Each number is 200 + 20 x the weight over its row's rms, rounded and kept within 0 to 999. Layers, rows and columns count from 0. The size before them is the row's rms in percent of the matrix's.

# up: layer 7 MLP up, 1536x576, rms 0.171, rows 943-958, columns 0-143
# down: layer 7 MLP down (transposed), 1536x576, rms 0.196, rows 943-958, columns 0-143
# gate: layer 7 MLP gate, 1536x576, rms 0.162, rows 944-959, columns 0-143
up943,103,211,192,194,174,181,159,183,195,162,213,187,208,212,202,173,193,165,195,229,209,228,187,157,224,145,188,188,163,207,192,219,175,169,182,197,186,190,248,185,190,191,230,187,212,186,197,165,188,209,164,203,164,219,191,210,194,190,197,176,212,211,202,221,219,248,234,209,197,185,187,195,171,209,197,242,213,178,179,221,193,208,174,202,197,201,200,229,198,202,225,195,206,211,190,207,181,199,209,198,210,207,191,192,172,205,207,202,205,203,176,192,188,197,160,226,200,183,181,190,207,225,198,192,208,201,204,200,206,217,193,180,195,181,158,193,208,207,203,204,201,228,187,193,183
down943,106,226,137,196,189,178,172,187,250,155,205,197,207,206,185,197,190,197,189,195,197,198,199,199,175,200,202,211,184,189,201,188,205,209,201,198,165,215,241,168,243,176,197,209,232,207,194,180,196,227,172,174,162,219,198,204,170,205,199,182,215,202,216,196,232,201,178,188,206,210,202,177,192,186,199,185,191,187,173,190,178,188,222,192,206,218,192,206,202,215,195,174,194,206,191,202,182,184,196,180,206,217,252,200,218,194,191,176,202,195,194,207,184,209,218,179,245,185,171,180,172,177,202,176,185,230,200,209,205,222,188,196,185,200,174,185,240,224,217,219,257,194,168,189,188
gate944,101,149,201,213,206,190,211,262,212,215,205,205,202,192,205,201,197,214,181,208,190,213,226,170,196,206,190,183,207,238,212,235,185,218,223,192,210,216,225,180,229,202,215,223,192,184,181,186,189,162,192,140,222,161,223,174,185,206,193,182,200,206,196,195,207,204,204,209,230,205,199,198,206,153,201,183,178,192,187,189,186,194,183,214,216,210,190,231,185,194,212,219,166,198,211,183,198,174,178,197,202,223,197,221,219,211,185,222,179,220,164,245,189,185,184,213,205,201,207,159,234,208,222,191,169,191,191,164,199,211,199,187,210,169,179,209,237,213,237,195,176,242,199,202,210
up944,099,219,176,190,188,192,206,197,207,204,208,218,243,197,231,214,208,203,196,192,215,216,215,192,192,207,191,220,213,195,181,207,183,201,215,244,183,152,221,213,202,204,189,180,200,173,207,222,233,193,202,137,193,159,166,216,212,220,179,214,218,234,193,195,204,179,180,168,182,193,193,172,209,215,196,218,213,198,208,219,215,170,154,209,186,204,176,186,200,159,171,178,181,210,224,220,196,199,199,182,182,188,208,197,238,176,182,159,207,222,178,172,249,159,211,194,182,229,236,159,204,191,244,200,200,212,192,223,231,218,169,231,187,237,208,180,186,224,186,201,166,219,243,213,199
down944,097,214,197,207,205,195,178,182,162,184,171,234,197,237,204,225,200,196,164,194,176,188,183,176,146,194,203,194,211,174,200,185,169,185,184,197,193,209,215,206,188,197,206,186,202,227,215,201,213,211,186,214,182,212,209,186,209,200,202,171,223,240,227,261,204,193,221,186,196,197,182,162,190,210,191,200,144,222,196,207,216,226,182,181,180,218,210,163,217,195,171,202,214,197,223,200,221,213,209,216,201,233,179,191,237,216,203,186,140,217,233,185,198,205,202,198,198,216,206,172,181,187,212,175,186,192,213,182,212,234,192,191,192,211,213,200,190,208,171,179,195,219,223,191,237
gate945,096,214,215,217,190,191,175,222,187,201,168,221,197,224,162,176,204,194,227,218,198,212,222,205,200,199,213,204,188,189,203,179,205,182,158,215,180,196,202,221,190,201,192,233,178,228,219,187,212,191,192,219,174,211,198,228,210,219,212,211,186,191,203,188,191,201,188,199,221,167,247,198,177,203,211,228,222,202,206,187,206,183,193,190,189,166,189,256,216,185,190,194,202,223,181,200,188,188,246,221,187,208,208,216,182,168,202,197,217,209,223,207,171,202,211,187,178,220,225,207,209,225,218,225,226,243,198,194,201,209,171,152,240,234,177,212,206,170,195,186,200,214,212,211,195
up945,101,204,231,204,185,194,219,194,185,187,213,213,219,204,182,237,199,136,177,218,200,204,201,203,234,165,176,198,191,210,210,183,214,206,226,200,205,149,182,213,200,196,182,200,199,186,189,197,226,166,213,169,206,205,193,187,199,148,207,228,228,226,205,202,199,179,204,210,167,232,212,243,181,193,241,238,224,193,219,201,195,207,152,233,184,165,192,161,205,223,222,171,195,202,185,204,205,226,166,242,221,207,203,218,224,207,225,217,216,171,197,208,202,213,191,180,200,193,196,204,180,184,193,211,215,202,243,202,176,227,206,201,211,193,201,199,206,190,215,239,195,187,208,194,208
down945,104,194,193,177,182,224,208,206,174,165,205,206,207,242,204,199,230,216,207,197,149,197,183,190,215,228,209,236,200,219,192,181,173,221,191,184,213,172,201,166,187,208,186,201,175,210,183,225,167,178,214,176,202,209,224,233,187,218,191,222,176,258,208,210,231,240,189,203,210,200,222,211,222,203,160,209,231,196,203,203,174,180,203,198,198,214,200,196,194,175,196,205,184,192,224,243,227,240,166,186,226,232,162,193,216,188,213,197,206,211,217,219,199,204,217,200,205,191,201,211,191,196,209,184,213,225,204,230,220,202,192,231,185,224,195,197,236,202,188,198,191,227,194,206,202
gate946,105,189,175,213,237,196,176,211,179,194,217,226,188,206,231,237,175,231,179,209,148,237,189,232,141,196,191,226,152,195,198,224,182,221,167,177,184,180,219,167,200,194,211,244,219,228,160,193,205,212,163,170,230,188,214,201,168,183,184,209,197,201,222,228,183,222,195,206,202,226,154,172,183,205,173,188,196,201,241,173,157,182,202,201,173,198,197,204,200,182,206,215,218,220,201,194,207,213,171,204,213,227,201,217,178,195,198,193,178,185,195,206,185,229,220,182,219,210,216,204,192,204,215,182,185,198,203,209,215,171,184,235,214,221,237,211,190,193,194,209,177,188,206,201,175
up946,104,212,194,215,217,192,187,218,206,201,202,165,181,205,170,179,219,211,210,187,231,224,209,198,223,194,209,214,196,175,189,173,208,211,207,194,225,195,205,199,236,205,153,193,208,189,244,199,210,174,202,192,198,187,164,175,200,171,208,199,201,199,170,197,195,179,204,183,185,168,217,190,232,193,199,182,223,207,241,212,233,205,207,192,191,179,160,186,223,246,226,219,202,185,217,232,192,247,183,202,173,178,194,202,202,232,189,223,186,192,192,199,216,207,187,196,197,191,189,221,213,201,198,200,213,192,148,219,191,197,193,142,212,176,188,223,233,178,199,197,196,175,214,212,200
down946,107,190,227,201,165,200,193,162,204,215,169,212,206,175,194,189,219,173,220,260,209,154,187,207,233,220,185,203,208,180,216,219,214,213,213,216,212,213,201,179,183,209,201,192,174,203,183,190,186,208,199,214,183,242,199,159,207,182,180,193,188,206,197,194,207,191,192,226,219,180,212,218,199,186,212,206,236,238,186,193,184,189,182,196,212,227,186,194,213,224,199,228,212,183,252,170,209,200,168,183,176,157,174,197,181,199,201,183,202,179,164,208,195,219,179,202,173,188,208,190,208,173,194,183,196,202,188,185,227,233,199,223,187,203,221,197,218,221,246,195,204,206,225,202,206
gate947,090,199,217,166,204,221,207,203,196,199,199,204,197,205,163,189,173,201,230,238,168,179,205,195,175,203,197,191,193,204,203,181,200,175,217,217,181,220,227,192,184,219,198,197,207,182,198,209,223,193,193,221,237,208,193,198,207,175,193,181,231,190,172,177,215,225,161,202,210,192,179,202,191,246,203,205,224,183,193,222,203,211,223,192,191,206,206,202,210,224,202,234,198,190,252,209,188,163,210,204,206,158,193,161,208,206,178,239,235,196,203,216,219,198,196,200,216,166,208,182,231,214,224,220,214,239,221,154,209,195,155,220,194,190,181,178,211,182,173,250,180,230,217,186,218
up947,093,181,177,190,188,205,193,189,157,185,228,179,190,185,212,188,223,191,216,188,170,188,242,220,214,204,185,178,177,164,215,178,169,174,206,161,182,170,205,195,189,201,176,186,204,212,213,199,203,228,199,201,236,226,207,230,223,168,215,202,197,189,189,211,215,196,209,223,209,203,175,222,211,224,192,187,203,188,206,203,201,195,200,212,177,184,206,234,209,177,207,207,166,179,179,194,194,205,241,202,183,183,190,232,232,201,172,222,192,194,232,228,207,193,202,184,216,209,196,170,209,222,160,237,183,219,161,185,202,203,208,210,228,186,173,205,186,230,198,215,172,227,200,184,201
down947,097,194,195,227,227,182,217,186,208,193,227,192,220,224,214,223,184,202,161,198,212,234,183,192,202,195,229,201,208,199,215,190,196,213,183,223,207,238,177,166,215,245,205,211,221,206,204,184,193,168,195,202,157,214,206,171,148,192,201,196,165,206,206,180,225,199,214,197,201,157,194,210,177,248,221,209,158,197,212,190,226,190,214,191,218,184,189,236,213,169,229,212,210,235,201,183,184,202,184,193,193,211,196,188,177,175,225,191,151,201,185,195,163,213,180,187,172,226,206,242,216,195,192,166,217,198,190,188,179,205,241,214,201,203,238,193,171,207,198,209,196,167,176,187,185
gate948,095,164,198,173,204,216,235,220,196,212,204,192,244,223,206,185,190,193,232,189,194,192,195,173,171,181,215,192,205,187,207,161,228,209,202,242,185,163,193,206,190,182,245,224,187,184,214,184,231,201,244,190,200,180,194,178,162,191,203,199,213,201,234,217,200,215,195,196,211,224,183,229,216,196,206,177,192,224,197,180,197,215,196,192,220,192,198,232,187,218,205,144,233,176,178,144,170,217,212,178,197,173,185,184,223,229,187,197,196,206,212,198,194,198,210,184,195,171,199,196,185,204,185,179,222,201,235,250,206,200,163,181,205,188,187,198,170,204,186,185,172,183,236,189,157
up948,097,226,157,162,219,186,205,177,242,195,190,206,191,162,213,222,221,205,182,192,182,228,209,220,192,216,204,172,203,200,152,246,193,196,180,254,204,223,199,216,208,199,240,216,195,166,196,221,188,229,227,218,204,206,185,158,213,175,244,183,209,199,218,182,211,220,217,215,252,216,204,198,210,219,201,202,174,218,210,178,170,177,187,178,188,193,165,213,230,214,223,210,219,199,198,216,187,193,223,235,185,207,215,189,237,227,205,219,175,181,211,160,202,198,203,199,165,214,224,199,163,189,229,175,201,192,177,239,215,195,170,196,204,200,192,221,168,196,203,203,182,189,192,166,230
down948,098,172,225,228,227,163,192,207,254,169,168,178,195,176,200,198,215,244,172,232,200,195,220,219,185,190,173,191,199,193,184,157,189,172,176,190,183,224,190,176,218,183,206,217,201,220,199,191,222,189,177,192,214,187,161,222,245,195,222,212,200,194,226,214,225,204,186,214,198,143,207,218,166,206,212,202,201,225,202,219,196,227,214,208,185,186,239,200,224,200,222,197,198,215,231,195,182,190,175,225,238,222,211,212,211,190,235,210,219,197,177,220,195,261,210,194,205,199,204,177,220,198,241,201,196,193,186,214,182,192,209,199,192,193,185,187,209,235,196,209,169,203,194,204,180
gate949,102,179,178,191,187,200,213,218,212,191,192,188,207,197,202,184,205,191,221,169,197,228,205,210,206,197,230,203,202,195,207,207,209,205,213,189,194,185,253,194,180,190,175,180,212,184,196,203,206,190,223,207,241,188,198,192,203,213,163,191,195,221,152,221,219,215,208,220,179,210,214,197,187,221,208,222,205,217,188,195,201,202,202,205,201,191,236,198,173,184,243,231,200,169,175,176,212,217,208,192,193,190,157,202,228,194,196,167,195,153,208,201,218,193,194,215,219,150,201,212,219,205,191,191,193,193,211,199,224,167,202,193,192,218,179,192,182,206,204,169,214,208,195,188,195
up949,102,247,218,191,192,210,229,216,250,156,184,210,167,200,206,250,208,182,209,179,206,219,184,209,186,216,201,210,225,203,175,199,205,218,169,183,208,201,197,201,195,222,198,203,213,188,217,188,230,239,219,233,198,184,203,219,188,195,228,188,178,198,162,182,212,187,170,217,247,196,187,188,212,213,221,174,173,187,224,196,185,191,188,170,220,211,203,186,227,226,226,196,199,188,160,195,167,195,223,179,217,215,203,189,205,200,194,202,209,217,178,209,195,197,237,206,185,199,209,242,204,214,193,182,207,218,214,225,180,207,175,210,188,233,212,208,188,218,205,214,220,196,196,170,190
down949,102,188,212,203,220,200,247,140,231,201,169,210,168,169,162,200,164,221,224,181,208,195,196,193,202,191,209,181,190,187,211,225,247,205,175,189,182,214,185,190,182,196,209,209,220,186,225,206,181,185,228,188,186,180,161,170,203,186,184,219,198,191,201,230,200,202,225,231,185,199,228,156,207,216,218,192,205,202,186,198,185,185,219,188,170,182,200,203,189,205,207,183,204,204,194,176,168,196,208,219,169,235,228,176,187,209,170,185,173,212,200,206,202,218,183,226,212,194,176,233,192,207,178,182,221,203,169,185,174,202,198,184,202,196,191,188,180,157,195,221,167,187,221,181,180
gate950,100,207,216,192,201,214,198,196,232,212,253,209,207,186,203,192,202,164,209,183,189,167,170,196,201,186,205,170,216,218,217,208,170,207,177,191,222,213,221,168,185,233,226,167,185,195,191,149,204,243,215,201,219,185,190,205,175,216,204,183,201,226,177,201,227,183,211,220,203,197,201,181,194,195,200,195,192,187,179,192,184,165,204,197,144,213,220,236,198,162,201,211,208,216,212,177,205,192,170,188,214,202,172,185,193,177,191,179,197,217,227,187,238,181,228,177,244,201,204,200,172,194,192,201,219,189,225,198,200,221,187,193,211,187,163,215,210,212,156,197,199,189,234,175,219
up950,110,197,188,206,236,217,203,256,202,189,203,190,206,213,183,179,226,184,219,197,191,204,189,204,221,185,183,202,211,187,201,221,241,224,203,178,220,226,231,207,213,212,215,222,190,203,200,174,180,201,221,225,192,214,233,211,196,202,194,180,219,220,176,201,198,198,241,202,212,184,205,210,185,197,237,152,172,188,178,172,215,184,197,176,184,204,211,220,200,235,209,209,178,209,160,193,215,228,168,215,194,187,210,196,181,195,182,215,226,207,181,220,195,194,231,216,221,184,183,185,171,179,192,199,178,198,211,249,256,182,224,206,192,184,194,200,188,175,196,212,180,176,203,211,186
down950,102,215,191,214,192,214,203,217,240,229,220,203,184,190,238,199,191,170,194,209,196,208,163,235,217,180,211,210,204,209,194,226,199,227,212,193,237,218,235,150,201,180,199,182,214,179,175,157,197,191,193,229,196,237,189,189,169,187,186,204,206,208,217,203,158,163,213,193,188,179,185,212,207,198,254,233,227,204,210,224,214,223,190,192,188,206,177,228,197,216,224,218,196,170,186,211,199,225,217,182,165,232,202,190,205,173,140,212,175,188,180,203,179,200,214,181,198,196,188,192,204,185,213,186,198,213,199,213,167,220,209,193,218,183,176,226,194,182,231,194,245,225,205,218,204
gate951,096,205,185,199,208,204,222,192,189,218,238,193,184,215,178,184,188,216,208,216,202,188,211,203,202,196,202,209,219,202,180,179,240,214,172,154,234,199,142,204,227,174,207,184,196,184,194,188,226,221,209,179,212,258,218,200,186,202,209,196,208,214,188,239,202,214,206,188,238,214,191,223,182,190,192,182,208,178,184,209,221,199,186,196,205,171,231,214,193,235,210,249,216,207,215,188,205,196,201,182,195,210,215,173,224,214,203,197,193,183,203,242,218,228,214,184,192,195,199,227,191,191,169,185,167,208,170,193,192,231,220,184,196,194,195,191,207,213,188,182,163,202,232,198,225
up951,096,213,211,202,231,219,207,192,216,196,202,220,214,197,158,217,190,193,196,218,205,195,216,248,227,195,224,181,217,250,170,179,220,162,191,196,214,203,194,188,183,187,201,204,153,208,218,209,148,210,201,208,215,231,216,232,211,192,215,193,157,211,194,170,173,193,187,193,149,181,177,172,217,193,191,200,185,205,195,204,189,231,223,216,184,170,164,203,204,181,175,217,212,199,210,207,227,205,191,194,188,195,216,229,216,217,216,214,196,203,184,180,219,199,177,218,174,195,193,186,208,177,184,195,212,172,216,213,198,175,224,245,211,184,206,173,208,195,227,218,200,199,212,183,188
down951,095,173,199,189,194,206,207,182,209,229,225,162,193,186,173,220,218,159,215,202,216,225,207,197,156,159,182,214,166,207,172,203,204,220,174,208,185,188,183,194,196,218,217,219,162,229,190,230,203,188,209,199,200,216,201,215,199,204,179,220,198,174,197,202,199,270,204,194,219,179,229,182,200,165,206,190,229,201,208,204,200,203,147,197,224,191,210,196,191,188,226,207,202,176,185,178,175,181,222,214,206,174,212,209,214,195,198,199,229,192,169,215,184,173,200,184,196,216,218,195,187,184,176,232,206,215,212,218,233,208,178,227,188,188,203,197,151,201,213,232,230,176,202,200,221
gate952,098,227,210,207,220,184,185,212,219,213,202,166,246,176,203,204,184,236,201,186,214,204,222,223,179,236,179,234,180,204,208,217,239,207,187,253,209,200,220,159,176,173,219,195,214,197,156,188,177,187,211,190,218,209,207,214,197,187,208,178,173,223,217,224,213,192,207,169,191,222,186,201,213,206,195,221,245,193,206,216,187,229,171,202,197,193,193,212,194,187,203,211,224,215,187,218,177,199,182,199,222,227,190,210,203,195,172,219,134,259,202,191,200,146,196,217,200,208,224,176,205,213,207,193,195,192,191,190,211,200,212,229,225,151,230,183,179,195,227,219,193,180,194,187,198
up952,094,132,180,264,223,167,192,202,206,205,217,223,211,201,211,211,194,215,214,199,192,194,208,163,197,200,180,195,180,220,221,205,218,224,208,231,184,182,213,234,189,213,179,200,214,204,239,187,189,182,217,202,185,209,208,217,169,217,184,202,164,223,209,190,201,210,201,229,195,237,235,213,233,199,186,201,215,183,176,220,190,224,195,194,200,201,200,200,179,186,197,245,215,216,223,185,229,195,167,141,203,180,173,169,163,191,182,214,198,224,201,230,236,177,209,185,218,196,222,223,187,213,160,184,175,206,192,205,194,207,200,174,207,191,161,178,205,202,236,186,233,206,209,187,205
down952,101,194,253,220,185,195,226,210,202,206,199,199,183,202,195,205,226,202,209,184,191,212,197,191,213,207,187,174,189,239,238,208,223,176,191,181,190,166,188,206,166,167,191,198,212,156,197,165,208,156,195,214,214,188,209,205,201,222,246,169,220,229,216,196,214,153,209,199,172,249,184,197,191,190,227,197,201,205,190,183,212,199,167,238,188,192,202,212,184,230,190,213,196,233,191,161,213,185,197,215,221,181,193,165,181,177,189,221,196,210,187,195,219,200,198,195,179,194,203,227,220,197,212,202,195,221,216,190,215,165,211,210,212,174,208,197,184,175,252,223,195,174,205,195,174
gate953,104,220,182,178,216,158,167,229,201,222,220,235,222,194,180,164,240,205,190,212,230,190,194,226,162,181,207,230,199,194,212,202,229,217,201,186,197,191,172,203,192,175,191,192,163,207,186,184,219,251,210,215,183,218,212,216,197,213,211,189,194,201,197,212,194,229,207,221,197,185,191,189,207,222,161,205,174,217,172,185,191,184,205,200,214,174,214,227,191,205,166,209,210,218,174,241,239,177,190,207,167,192,217,196,181,210,209,175,220,181,187,195,176,204,189,204,218,233,216,228,212,198,203,202,205,207,210,207,205,197,184,204,200,181,215,204,201,163,184,187,191,227,220,221,224
up953,105,150,214,209,201,233,186,193,192,191,190,237,164,217,189,183,183,197,185,197,212,231,176,196,217,185,204,165,221,215,173,213,217,146,203,192,235,177,222,174,239,213,207,186,191,172,207,211,215,210,167,216,218,184,208,174,207,205,198,197,202,199,174,175,181,227,210,188,198,194,243,193,205,207,185,186,195,170,242,222,202,220,206,204,226,200,201,211,174,231,232,207,270,206,196,217,191,213,196,189,197,216,225,166,204,212,185,221,242,214,198,212,197,189,211,188,159,197,183,205,159,188,207,180,214,225,160,175,230,192,167,179,197,184,208,215,172,209,197,212,182,167,183,196,200
down953,103,167,207,224,189,185,204,175,190,173,194,214,210,176,197,185,212,216,196,204,182,196,201,209,195,228,196,187,188,189,225,195,167,212,184,211,212,193,190,232,186,232,175,245,174,208,200,199,209,226,215,165,172,193,182,227,225,176,236,186,185,184,205,246,235,206,237,192,186,206,213,213,218,209,209,196,237,173,200,152,185,163,216,208,152,174,205,235,196,203,179,211,225,217,184,169,193,238,203,178,216,202,183,204,196,208,224,167,231,195,196,175,191,176,225,208,211,190,181,201,212,245,205,240,195,201,201,209,208,199,209,184,220,203,226,195,196,205,194,181,194,182,196,220,212
gate954,093,178,193,198,194,178,160,199,182,148,220,179,219,214,193,190,204,223,243,199,171,253,206,211,193,214,190,217,238,198,228,199,221,209,202,212,211,194,165,207,205,186,180,182,210,198,172,193,172,223,198,209,213,224,216,200,217,205,183,187,232,236,173,162,178,182,217,214,231,214,210,203,184,222,187,196,210,234,214,195,207,212,171,241,204,208,198,165,207,174,198,199,167,204,165,217,197,188,200,203,215,226,221,218,216,196,221,194,192,168,192,181,181,204,191,171,215,192,195,193,200,191,194,185,201,210,212,178,203,178,195,162,223,205,202,202,195,192,181,155,185,211,232,192,170
up954,098,205,209,187,207,207,190,223,176,172,217,201,224,207,177,194,185,216,205,212,200,171,203,217,198,214,213,182,232,214,196,195,211,173,191,198,238,205,190,199,235,172,175,197,220,255,184,197,178,197,192,207,196,180,229,233,205,235,193,225,185,191,193,172,209,198,202,219,191,198,189,224,163,205,227,208,184,196,193,227,214,179,201,212,213,174,200,226,217,202,211,235,179,212,207,234,193,206,211,194,207,222,200,208,214,194,215,223,221,173,204,200,241,214,201,208,202,233,204,166,166,204,186,217,213,205,178,225,216,168,173,209,226,229,208,191,220,177,189,184,193,211,214,222,199
down954,098,191,175,201,200,207,165,182,172,234,182,185,189,188,172,235,192,184,216,188,203,217,211,165,208,215,206,199,232,223,218,176,192,209,211,201,206,202,184,212,195,191,191,215,205,237,186,184,195,206,234,210,163,237,198,190,188,167,204,216,201,187,195,147,262,204,175,216,218,248,178,195,179,222,199,210,168,193,192,188,238,201,189,189,218,212,232,182,197,171,231,169,185,213,223,192,208,203,166,189,259,217,180,212,205,177,179,175,178,189,191,177,220,160,195,206,225,218,213,192,202,205,213,215,231,127,210,217,195,150,188,246,179,198,189,184,220,221,218,175,186,179,207,220,219
gate955,095,201,189,186,226,195,218,184,198,223,176,214,231,163,181,196,203,204,167,211,201,209,186,160,219,229,206,198,188,185,235,164,220,191,203,182,187,181,170,223,169,182,212,208,204,205,194,210,200,202,206,195,205,215,238,216,206,212,204,188,210,198,201,169,213,177,195,202,204,219,168,215,205,208,220,191,216,214,235,225,191,231,218,224,171,216,189,233,184,254,214,204,202,212,201,223,205,218,211,196,222,213,211,221,210,228,224,210,185,186,196,181,162,167,190,264,207,178,208,169,202,218,236,205,204,198,196,217,184,235,177,170,218,196,184,208,200,207,190,186,209,202,189,198,198
up955,097,209,232,210,201,244,212,180,219,222,212,217,151,219,231,199,210,213,184,220,248,184,218,221,192,217,196,174,201,209,211,210,172,170,195,207,187,223,239,203,181,190,226,192,193,220,187,210,205,217,224,204,196,225,196,209,216,185,209,201,188,204,201,186,173,225,194,181,209,181,207,159,225,184,211,213,205,192,167,198,211,230,170,181,161,215,203,197,222,178,196,175,182,217,190,202,202,232,211,235,223,183,209,196,225,244,206,195,206,189,162,209,199,180,209,168,161,233,202,213,202,193,191,207,171,174,200,201,196,240,198,205,206,243,212,201,198,214,187,231,202,177,165,231,182
down955,094,205,210,189,208,188,183,219,209,236,198,187,212,199,178,226,216,196,168,194,188,185,203,220,185,215,203,202,229,243,192,199,194,202,209,161,221,206,194,220,200,194,181,220,180,194,213,177,238,191,205,226,203,202,214,211,216,192,203,205,165,219,188,210,193,201,169,205,201,161,192,178,188,218,181,211,218,189,211,171,200,212,191,219,211,165,176,196,213,167,211,224,227,201,195,166,219,209,166,209,206,220,196,169,224,217,215,207,197,200,182,176,185,221,175,198,200,219,194,194,193,216,167,204,185,170,173,171,223,197,175,206,195,211,199,152,237,143,191,230,204,175,170,214,197
gate956,097,168,203,209,206,186,180,201,197,179,206,233,219,209,224,180,202,204,217,221,174,234,233,203,217,215,202,192,212,214,209,175,213,172,166,221,210,195,196,183,218,204,184,228,197,159,183,208,201,189,205,200,204,188,211,225,192,178,215,213,191,182,169,245,199,182,216,218,241,186,185,235,201,203,217,149,185,214,216,192,222,214,183,214,186,195,190,203,206,177,208,202,211,210,192,217,201,186,192,205,200,213,216,223,212,206,186,211,228,212,210,176,195,198,169,209,227,184,195,150,198,203,198,222,202,185,193,196,196,181,199,215,205,181,204,201,187,173,191,213,187,194,203,197,224
up956,098,191,226,198,175,218,202,208,170,195,157,188,196,214,233,193,192,217,201,176,214,182,226,173,231,179,233,193,204,199,207,207,167,215,195,235,192,194,178,185,233,201,189,216,193,208,252,185,184,187,200,221,174,199,163,197,183,221,183,191,215,185,216,198,201,169,252,189,233,200,217,191,194,187,214,208,219,211,204,181,239,182,187,193,210,190,179,200,177,198,180,247,205,198,182,184,189,231,183,200,196,197,192,206,190,183,209,161,152,180,141,203,159,186,201,163,222,176,217,238,206,201,214,179,213,184,252,196,208,194,219,202,221,220,212,196,207,201,255,199,194,185,199,221,158
down956,100,171,205,229,191,189,206,196,174,211,221,197,214,199,238,226,163,232,201,208,196,180,177,201,153,185,176,192,232,211,231,208,169,229,222,215,201,173,166,176,164,210,223,204,205,194,172,185,152,189,208,194,199,200,194,163,211,212,208,156,181,201,212,181,213,187,232,158,189,238,256,233,182,196,182,199,221,216,258,201,197,221,220,236,212,180,215,201,185,232,185,211,215,220,216,245,195,190,188,242,204,205,204,188,203,210,193,164,205,176,203,210,190,157,188,225,198,213,231,213,198,194,191,200,207,200,229,211,191,205,197,221,194,201,190,204,208,200,226,197,184,219,205,183,172
gate957,098,210,178,200,174,190,204,203,198,223,196,188,218,213,219,179,203,183,184,199,206,164,241,181,191,223,217,198,192,216,193,186,188,214,186,206,188,216,203,217,197,186,154,199,220,221,200,188,192,197,229,187,191,188,200,183,202,191,161,207,185,181,213,203,203,178,210,224,210,214,218,206,199,212,226,180,150,215,204,191,163,167,190,206,203,192,201,185,173,205,206,224,194,191,195,226,175,199,186,185,197,192,211,189,218,228,176,180,237,190,202,213,211,227,219,201,168,173,196,191,195,207,223,196,220,203,213,206,215,197,184,177,213,256,211,222,200,200,215,197,186,166,215,190,209
up957,097,192,229,209,196,162,197,181,210,191,202,201,197,162,172,185,211,208,228,191,208,224,178,178,179,177,204,209,192,173,200,216,171,184,171,225,185,221,224,193,214,189,221,217,208,179,183,167,213,191,164,209,213,167,226,180,208,191,225,210,205,221,187,229,206,215,226,173,230,121,211,154,204,221,203,231,211,211,201,177,231,213,182,191,208,197,183,203,229,220,191,176,228,207,232,187,213,195,232,207,234,189,151,201,226,197,213,182,203,214,187,182,202,208,177,198,201,208,245,226,216,178,207,228,183,208,160,220,199,180,220,195,214,200,225,203,234,194,178,213,199,213,193,208,190
down957,098,192,209,199,200,184,186,186,185,172,200,217,173,190,221,179,183,185,205,193,228,223,221,195,196,206,182,193,186,223,210,192,221,208,190,194,191,201,207,188,194,236,168,194,203,189,191,197,155,181,218,206,193,227,182,225,208,207,206,221,252,132,220,225,204,176,249,210,199,196,188,188,217,204,222,199,223,174,183,170,209,199,197,221,196,221,181,166,198,216,172,222,175,201,206,208,215,195,182,159,210,214,202,201,203,225,222,185,209,185,208,202,239,197,231,225,180,191,190,211,216,244,206,186,184,233,197,211,176,187,173,207,211,211,198,157,217,193,173,220,203,221,180,189,204
gate958,100,197,221,186,168,230,234,219,207,231,212,202,205,185,173,197,215,235,177,236,210,199,186,229,175,183,206,244,166,165,187,187,203,166,202,160,211,198,201,214,211,189,184,235,181,202,210,199,183,191,220,191,184,197,229,205,192,234,183,234,216,209,199,199,219,222,204,191,223,211,206,197,165,179,204,184,226,218,183,244,199,197,200,186,201,183,211,208,219,215,232,219,162,223,202,197,228,183,189,228,155,207,184,205,198,212,176,225,151,252,206,235,197,206,226,213,198,194,256,214,174,147,213,212,198,205,221,194,192,200,207,197,195,178,193,195,194,215,191,219,183,230,213,215,184
up958,103,216,158,191,197,180,193,184,203,219,233,198,199,192,248,199,200,199,205,194,214,222,186,222,175,179,221,185,188,177,201,157,187,216,180,175,210,180,191,203,259,240,174,178,194,198,249,173,190,249,181,227,211,182,188,198,195,227,187,159,213,189,189,222,199,200,197,191,192,221,210,191,163,234,189,167,146,174,210,216,214,173,190,186,183,182,210,199,197,209,208,219,186,175,192,224,210,215,206,201,175,207,208,217,231,228,157,202,192,210,188,196,183,186,169,185,169,206,209,204,196,194,198,209,242,184,186,199,226,181,185,185,184,157,176,204,179,194,201,201,218,230,189,206,191
down958,100,196,189,180,186,196,230,193,169,198,204,182,228,209,210,216,212,207,168,259,177,200,210,179,184,193,211,228,224,200,221,206,183,158,205,203,210,160,193,192,191,203,167,221,210,187,214,212,202,209,187,190,202,167,202,186,191,181,178,180,217,215,200,215,169,193,222,189,203,163,231,194,199,155,227,222,223,199,178,212,184,221,208,191,223,158,214,191,214,166,187,175,180,192,217,245,169,219,188,174,209,189,165,244,187,218,208,254,186,189,222,165,203,160,227,196,198,179,231,212,210,175,170,205,206,212,191,203,208,176,194,235,196,224,204,222,207,222,197,181,225,200,182,183,183
gate959,100,194,211,203,215,208,228,193,194,205,213,181,186,194,198,194,222,213,187,183,188,181,216,213,201,214,234,206,205,174,152,217,217,139,237,172,215,191,222,202,201,184,157,175,207,213,185,196,186,200,187,149,175,187,177,220,207,222,195,209,195,197,173,199,188,190,198,218,225,194,201,184,240,192,218,194,200,177,215,203,192,200,196,235,188,190,189,202,209,205,206,188,181,225,194,220,239,213,213,157,214,209,188,212,192,211,235,222,187,202,201,201,198,193,170,205,169,182,171,214,199,209,184,209,185,194,172,168,215,190,213,201,181,210,184,213,204,208,170,220,190,196,228,173,204